Weights of a small GPT-style language model, trained from scratch on English Wikipedia.
Training: a variant of Muon for these matrices, 141M tokens.
Each number is 128 + 24 x the weight over its row's rms, rounded and kept within 0 to 255. Layers, rows and columns count from 0. The size above them is the row's rms in percent of the matrix's.

# layer 13 MLP up, 320x128, rms 0.184, rows 265-313, columns 0-63
size [104 102 113 109  93  95 101 107 101 107  98  91 122  98 108 109 105  97  92 106  94  95 105 104  99 103 101  97  94 105 100  94  93 103 111 102  91  85 104 107  92  95  90 102  99  97 100  97  99]
[[150  74 113 118 136  82 120 136 112 141 130 140 114 134 135  93 105 128 135 159 140  73 128 113  98 147 189 137  87 149  87 117  73 128 116 163 180 132 137 158 175 124 110 107 109 165 150 121 140 102 104 173 105 123 101  97 154 130 132 101 101 106 121 162]
 [163 138 145 140 110 130 169 105 152 153 158 150 125 157 137 151 144  98 139 111 115 107 154 151 126 159 138 144 125 169 115 122 150 133 130 128 160 112 145 141 152  87  84 132 126 120 123  54 117  93 139 164 131 142 134 116 146 127 113  85 153 135 115 102]
 [158 138 127 135 164 131 161 174 166  86 130 133 133 101 101 110 107 133 137 152 110 101 134 120 113 138 120 125 151 159 133 161 148 146  87 144 187 175 121 121  96 105 109 130 114 132 103 148 141 110 114  98 106 163 133 154 113 108 148 144 144 145 160  92]
 [149 103 152 110 150 129 107  96  97  72 100  99 114 136 137 131 100 130 116 141 138 104 129 177 131 115 155 132 107 140  88 162 131 142 103 126  83  94 107 121 149 109 137 104  73 133 110 148 148 102 186 112 123 148 137 119 128 135 137 123 152 113 139 136]
 [144 116 113 137 176 113  89 103 145 153 133 130 110 146 127 140 114 123 147 104 135 116  99 111 138 173 103  84 108 101 129  97 110 134 133 161 144 111 109 155 130 122 108  96 137 126 146 159 182 119 135 109 166 113 129  95 101 109 158 124 121 142 110  87]
 [132 169 105 133 119 144 131 136 139 104 163 123 126  93 134 135 155 149  95  94 133 169 128 126 145 121 122 143 136 135 121 100 124 129 123 153  69 113 112 148 120 158 116 192 176 172 142 147 123 145 145 127 137 128 105 123 149 119 159 160 115 167 179 147]
 [116 103  95 131 114  98 150 166 151 126  74 124 141 156 146 123 142 142 150 116  92 137 117 152  85 113 125  91 124 141 171  88 133 108  84 123 124 142 107 181 128 149 112 119 130 135 134 149 103 145 168 140 160 100 126  85 145 125 105 137 133 141  96 111]
 [154 165 126 111  79 157 121 145 154 101 114 109 137  81 144 110 162 160 144 131 155 180 168  80 146 121 101 113 140 137  90 164  67  84 136  85 124 157 125 122 101 101 144 152 115 112 101 148 159 182 130 142 112 124 118 137 158 156 163 108 165 135  97 164]
 [115 147 113 131  82 150 138 123 126 126 179 135 119 104 125 138 127 114 141 127 128 126 111 107 122 111 110 100 117 109 112 122 158 147 169 132 115 119 133 152 123  93 134 115 118  98 116 127 147  93 127 103 152  97 119 160 111 144 105 142  58 141  80 141]
 [136 112  98 115  99 137 158 110 174 165 150 167 172 140 141 137 169 159 116 151 114 135 122 137 130 150 149 124 112 106 129 105 116 171 100 108 169 129 145 135  92 140 138 160 130 148 119  86  63  81 134 127 123 110 118 135 142 168  89 139 146 170 146 153]
 [127 118 163 150 145 142 118 103 101 104 130 157  95 153 113 132 144  86 180 122 135 110 136  85 150 137 121 136 156  82  99 149 108 109 171 117 141 150 128 167 109  92 111 133 118 116 100 123 150 134 152 104 131 110 126 140 132 175 113 130 146 114 103 180]
 [113 110 122 149 103 131 133 131  92 103 110 104 130 120 152 126 168  84 140 164 146 149 132 111 121 135  98 131  90  95 169 108 144 121 117 163  89 131 176 151 140 119 158 145 133 121 127 175  99 132  95 131 131 138 106 129 122 129 138 135 150  74 117 132]
 [ 90 108 139 121 138 141 173  84 132 113  97 113  88 157 131  99 106  88 138  82 144 123 116 117 121 149 151 114 131 115 151 168 129 132 113 116 113  75  97 100 148 175  88 175  92 135 130 160 130 109  96 115 132 152 172 120 169  93 116 109 137 127 156 130]
 [118 121 168 106 137 124 135 137 127 128 135 166 107 113 107 136 190 105 130 131 135  92 157 130 173 120 145 124 117  74 175 150 126 127  77 185 135 107 120  85 115 127 123 130  95 145 106 158  97 137 134  87 106 110 122 130 131 114 117  74 191 121 108 129]
 [142 168 121 122 112 131 118 167 140 115 166 102 124  96  70 143 141 114 151 163 154  95 111 122 133 139 121 114 176 126 113 137 147 117 134  79 126 119 133  96 133  85 164 131 131 108 131  89 177  89 119  91  94 121 118 143 135 153 108 100 161 124 133 112]
 [123 134  86 143 127 119  76 179 163 135 130 139 162 121  83 181 112 133 151 133 145 122 146 115 139 112 125 108 143 144 169 120 113  99 118 108 131 133 132 135 156 106 103 114  91 118 102 115 106 104 118 136 123 124 130  82 155 130 110 135 155 112 145 141]
 [131 161 121 122 117 147 115 136 130 135 129 168  80 115 135  59  87 169 155 147  85 117 127 128 107  89 125 119 124 106 115  85 129 170 101 108 133 128 124 150 104 125 114 127 112 130  96 138 129 131 137 135 106 145 166 176 129 151 150 129 106  96 151 165]
 [116 170 136 163 134 172 117 129 120 155 133 139 160 139 114 132 141 147  78 135 114  97 160 156 122 129  97 127  71 101 165 148 119 126 134 111  94 157 145 124 144 106  82 130 158 132  99 117 124  98 131  73 142 105 122 135 133  90 140 136 124 158 114 125]
 [163 136 171 137 160 164 171 188 134  78 132 110 145 143 120  77 147 137 118 124  82 110 124 126 132 142 128 110 128 113 145 119 166 128  98 106 164 122  65 109 136 101  97 133 133 164 101 113 147  58 132 163  95 131 142  99  92 139 132 120 137 105 133 101]
 [121 127 128 142 139 114 113 121 133  84 113 142 145  78 108 140 102 181 136 101 146  99 132 138 181 111 107 119 117 102 167 151 200 172 120 136 119 120 127 145 157 138 165 143 151 129 179 163  96 141 153 116 101 102 140 135 139 136 136 108 157 132 100 160]
 [137 100 100 128 145 158 136 166 147 126 110 129 173 185 111  84 145 119 152 103 117 122 145 135 119 147  90 132 144  91 119 114 110 170 169 117 122 130 156 122 141 151 140 160 131 153 189 135 102 112 155 139 130 111 128  92 139 102 130 125 150 108 102  88]
 [112  90  75 166 126 135 155 108 137 118 119 110 134 165 105 150 103 122 113 172 129 135 152 145 132 109 110 111 112  85 127 133  88 128 103 159 137  80 143 166 132 120 142 110 143 176 152 125 121 118 143 103 187 143 104 121 122  93  62 123  80 174 120 125]
 [157 159 130 131 174 121  76 180 107 106 137 113  95 158 135  89 131 112 133 173 128 130 131 104 184 123 157 101 107 141 118 151 104 120  89 162 127 148 127 107 138 104 109 103 112 145 114 132 135 155 158 158 105 164 111 107 136 109 113  96 118  96 139 118]
 [116  93 182 146 179 120 126 123 123 122 145  95  99 102 114  95  87 129 121 108 120 131 158 130 144 113 136 125 147  92 118 172 141  97  93 104 160 101 116 121 126 146  80 159  95  99 147  95 150  82 138 131 136 170  89 109 112 133 121 122 132 132  98 162]
 [ 60  80 134 105 126 145  76 129 131 120 136 155  96 151 112 138 102 141  89 100 114 103 106 147 112 109 138 119 150 157 109 116 151 180 121 125 106 110 123 140  94 155 143 154 150 148 118 111 155 117 147 124 135  56 148 156 111  99 134 113  82 131  98 165]
 [110  86 136  95 155 118  86 139  93 154  98 118 118 121 149 161 140  97 131 101 130 128 156 144 114  86 129 113 116 126 125 102 124 145 126 135  97 135 128 108 151 117  84 135 117 153 102 154 116 104 155 121 122 108 109 128 121 187 119  82 106 153 116 131]
 [154 130 136 102 122 146  67 119 115 125 126 168 147 123 147  97 148 122 133  89 151  85  87  93 130 109 125 160  88  95  83 123  87 127 106 119 134 135 108 152 145 121 138 119 124 155 126 114 131 114 119 115 146 152 109 125 119 140 169 144 103 122 125  84]
 [159 150 136 123 108 138  68 132 142 136 131 128 154 133 131  97 104 116 115 118  66 133  93 108  52 146 163 127 147 161  77 129 132 120  92 158 116 104 146 111 122 145 113 118  89 115 149 131 147  79 158 127 144 129 139 109 157 135 132 160 163 115 127  91]
 [157 115 104 106 182  93 101 133 120 139 149  94 113 149 148 108 136 138 124 125 134  76 162  85  84 122 116 129 143 136 118 119 160 131 121 161 154 103 134 144 141 105 128 104 120  91 113 154 177 109 113 135 150 151 155 104 147 150 159 115 132 114 153 130]
 [161 137 135 145 135 158 131 141 110 121 154  89 162  93 167 122  98 170 127  99 130 118 116 117 144 123 152 135 130 127 108 126 137 128 136 126 131 118 109 124 138 129 148 154 141 152 157  96 147 129 118 117 127 121  74 121 106  72 185 113 118 103  77 135]
 [145 124 129 110  72 107 133 141 146 142 132 193 138 105 177  94 117  97 102 152 164 102 166 178  91 110 121 134 149  97 124 137 108 133 143 114 106 134 127  98 135 160 116 125 120 100 161 147 125 134 119 161 119 129 173 103 140 120 116 143 161  96  94 151]
 [184 106 136 115  70 136 144 130 175 106 121 123 110 135 167  95 174 107 112 121 170 165 104 122 119  81 139 143 116 163 136 162 162 100 147 111 104 176 135 135 100 133 121 136  98 138 142 146 162 150 113 117 117 150 143 118 154 162 141 132 121 126  82 184]
 [109  96 119 108  99 119 149 147 156 103 122 153 118 143 110 138 142 101 133 146 115  96 145 140 149 154  95 147  95 110 116  82 144 112 146 136 169 144 128 140 133 132 148 158 168  98 146 132 126 141 179 141 181 126 162 117 117 145 144  99 126  83 137 129]
 [139  90 117 100 129 110 116 103  94 131 146 135 124 137 159 169  98 113 148  98 116 118  81 162 137 113 137 125 132 153 128 137 156 182 146 134 127 157 113 152 152 113 116 106  98 106 147 175 110 145 129 124 128 111 129 104 121  97 133 139 170 110  76 165]
 [100 181 102 115 162 119 182 154 120 101 142 154 152 169 119 107 161 109  97 136 153  91  88 154 128 147 113 165 135 119 162 132 125 139 146 110 131 155 119 129 134 123 115 112 110 167 109 110 201 142 116 143 101 138 130 119 135 109 129  31 145 102 127 109]
 [109 114 125 161 132  81 146 160 169 149  96 138  95 110 151 138 121 132 126 145 109 113 110 116 142 137 115 124 136 129 176 163 123 124 127 180 149 118 125 109 139 158 162 134 158 120 114 142 106  87  98 163 115 194 102 151 110  89 108 122 111 144 101 166]
 [124 100 124 148 114 153 139 131  80 127 118 133 114 123 137 122 142 145 177  80 135 149 119  59 178 101 126  85  91 124 163 137 126 112 109 156  89 124  96 139 142 108 150 187 132 160 121 146 119 116 123 159 100 172  90 111 128 123 127 130 101 144 117 132]
 [ 95 112 110 141 101 113  99 137 126 125 110 151 117 137 180 175 129 161 150 184 113  78 136 116 128 137 151 125 116 101 108  86 110 110  93 157 145 146 147 163 143  83 103 122 124 113 120 112 114  93  89 142  97 112 173 125 135 137 129 135 114 116 132 138]
 [ 91 104 121 138 162 163 126  95  97 133 170  98 109 106 169 135 146 109 122 124 146 115 109 144  94 105 134  86 151 148 125 130 161 155  91 147 102 150 143  89  98 180 117  97 140 116 146 116 140 117 142 142  99 120 110 129 118 136 117  96 106 107 128 101]
 [120 140  91 102 149 123 122 117  60 180 125 105 113 120 144  98 123 119 186  76 113 154 123  95  95 132 118 157 144  75 148 107  99  99 114 134 148 143 143 106 137  83  68 141 124 116 109 161 118 118 118 161 145 100 118 117 121 158 104 155 110 125 151 162]
 [136 101 164  77 116 156  91 122 133 139 122  91 106 124 125 102 141  92 122 155  80  68 146 173  99  99 134 141 131 140 103 120 107 133 167 177  97 111 165 141 134 153 130 148 123  95 124 162 129 125 179 131 165 147 145 117 128 106 124 110 122  90 147 153]
 [147  59 117 114 147 141 110 151 133 112 118 150 144 100 118 145 134 114 117 126 143 154 118 105 171 129 146 101  71 166 152 129 127 146 130 151 116 128 132 141 101 156 140 120 125 144 130 107  78 143 125 124  93 199 144  82 138 140 102 113 144 103 126 134]
 [140 103  73 129 114 168  75 171 121 145 149  83 120 169 124 152 141 147 115 147 154 135 113 130 152 138 122 114 115 103 107 137  82 129 135  91  96  80  93 135 132 127 137 124 167 131 159 164 117 142 143 157 102 106 165 152 116  80 129 126 148  93 133 151]
 [119 153 129 142  95 152 149 149 122 137 124 129 171 146 147 125 147 109 146 174 148  93 115 155 123 115 176 129 107 105 100  99 112 102 116  98 117 131 104 162 116 107 170 174 140 123 151 103 108 143 157 149 143 149 151 119 111 120 112  94 125 124 153 103]
 [147 120 127 141  72 128  88  99 167 129 113 158 173 115  91 129 115 126 108 121 169 168 129 131  92 146 107 147 108 131  99 177 104 104 158 122 128 148 142 178 146 159 131 138 125 129 133 129 179 123 110 146 140 142 133 107 141  89 169 104 127  91  90 141]
 [ 90 135  94 149 143 170 136  95 110 111 130 158 151 158 146 135 124 135 130 149 112 117 104 123 124 124 147 131 119 167 122 159 127 158 122 157 128  90  97 165  90 106 103 125 109 146 137 143 124 109 122 109 142 111 119 142  89 129 105 113 159 181 160 113]
 [155 108 117  74 116 110 130 131 169 124 159 117 161 126  99 128 148 118 158 131 162 134 125 153 175 149 143 118 131 105 141 163  83  94 126 150 156  86 126  65 154  97 140 109 135 137 139 177 154 160 152 151 139 136 136 116  95 107 141 110  96 110 142 135]
 [146 128 121 161 134 136 133 135 109 101  80 131 128 128 120 163 121 172 139  98 155  99 152 138 118 150 103 109  84 136 157 159 154 127 117 148 138 126 169 119 132 140  96 101 142 128 113 152  83 143 110 164 128  95 150 124 136  92 145  80 120 151 141 117]
 [103 111 149  82 157 128 117 180 166 113 114 146  95 149 106 130 123 164 108 102  71 144 117 127 116 139 136 123 168  61 133 126 129 146  97 151 157 115 118  98 145  88 144 185 133 154 132 122 128 128 207 142 104 131 118 148  93 107 152 141 117 124 145 108]]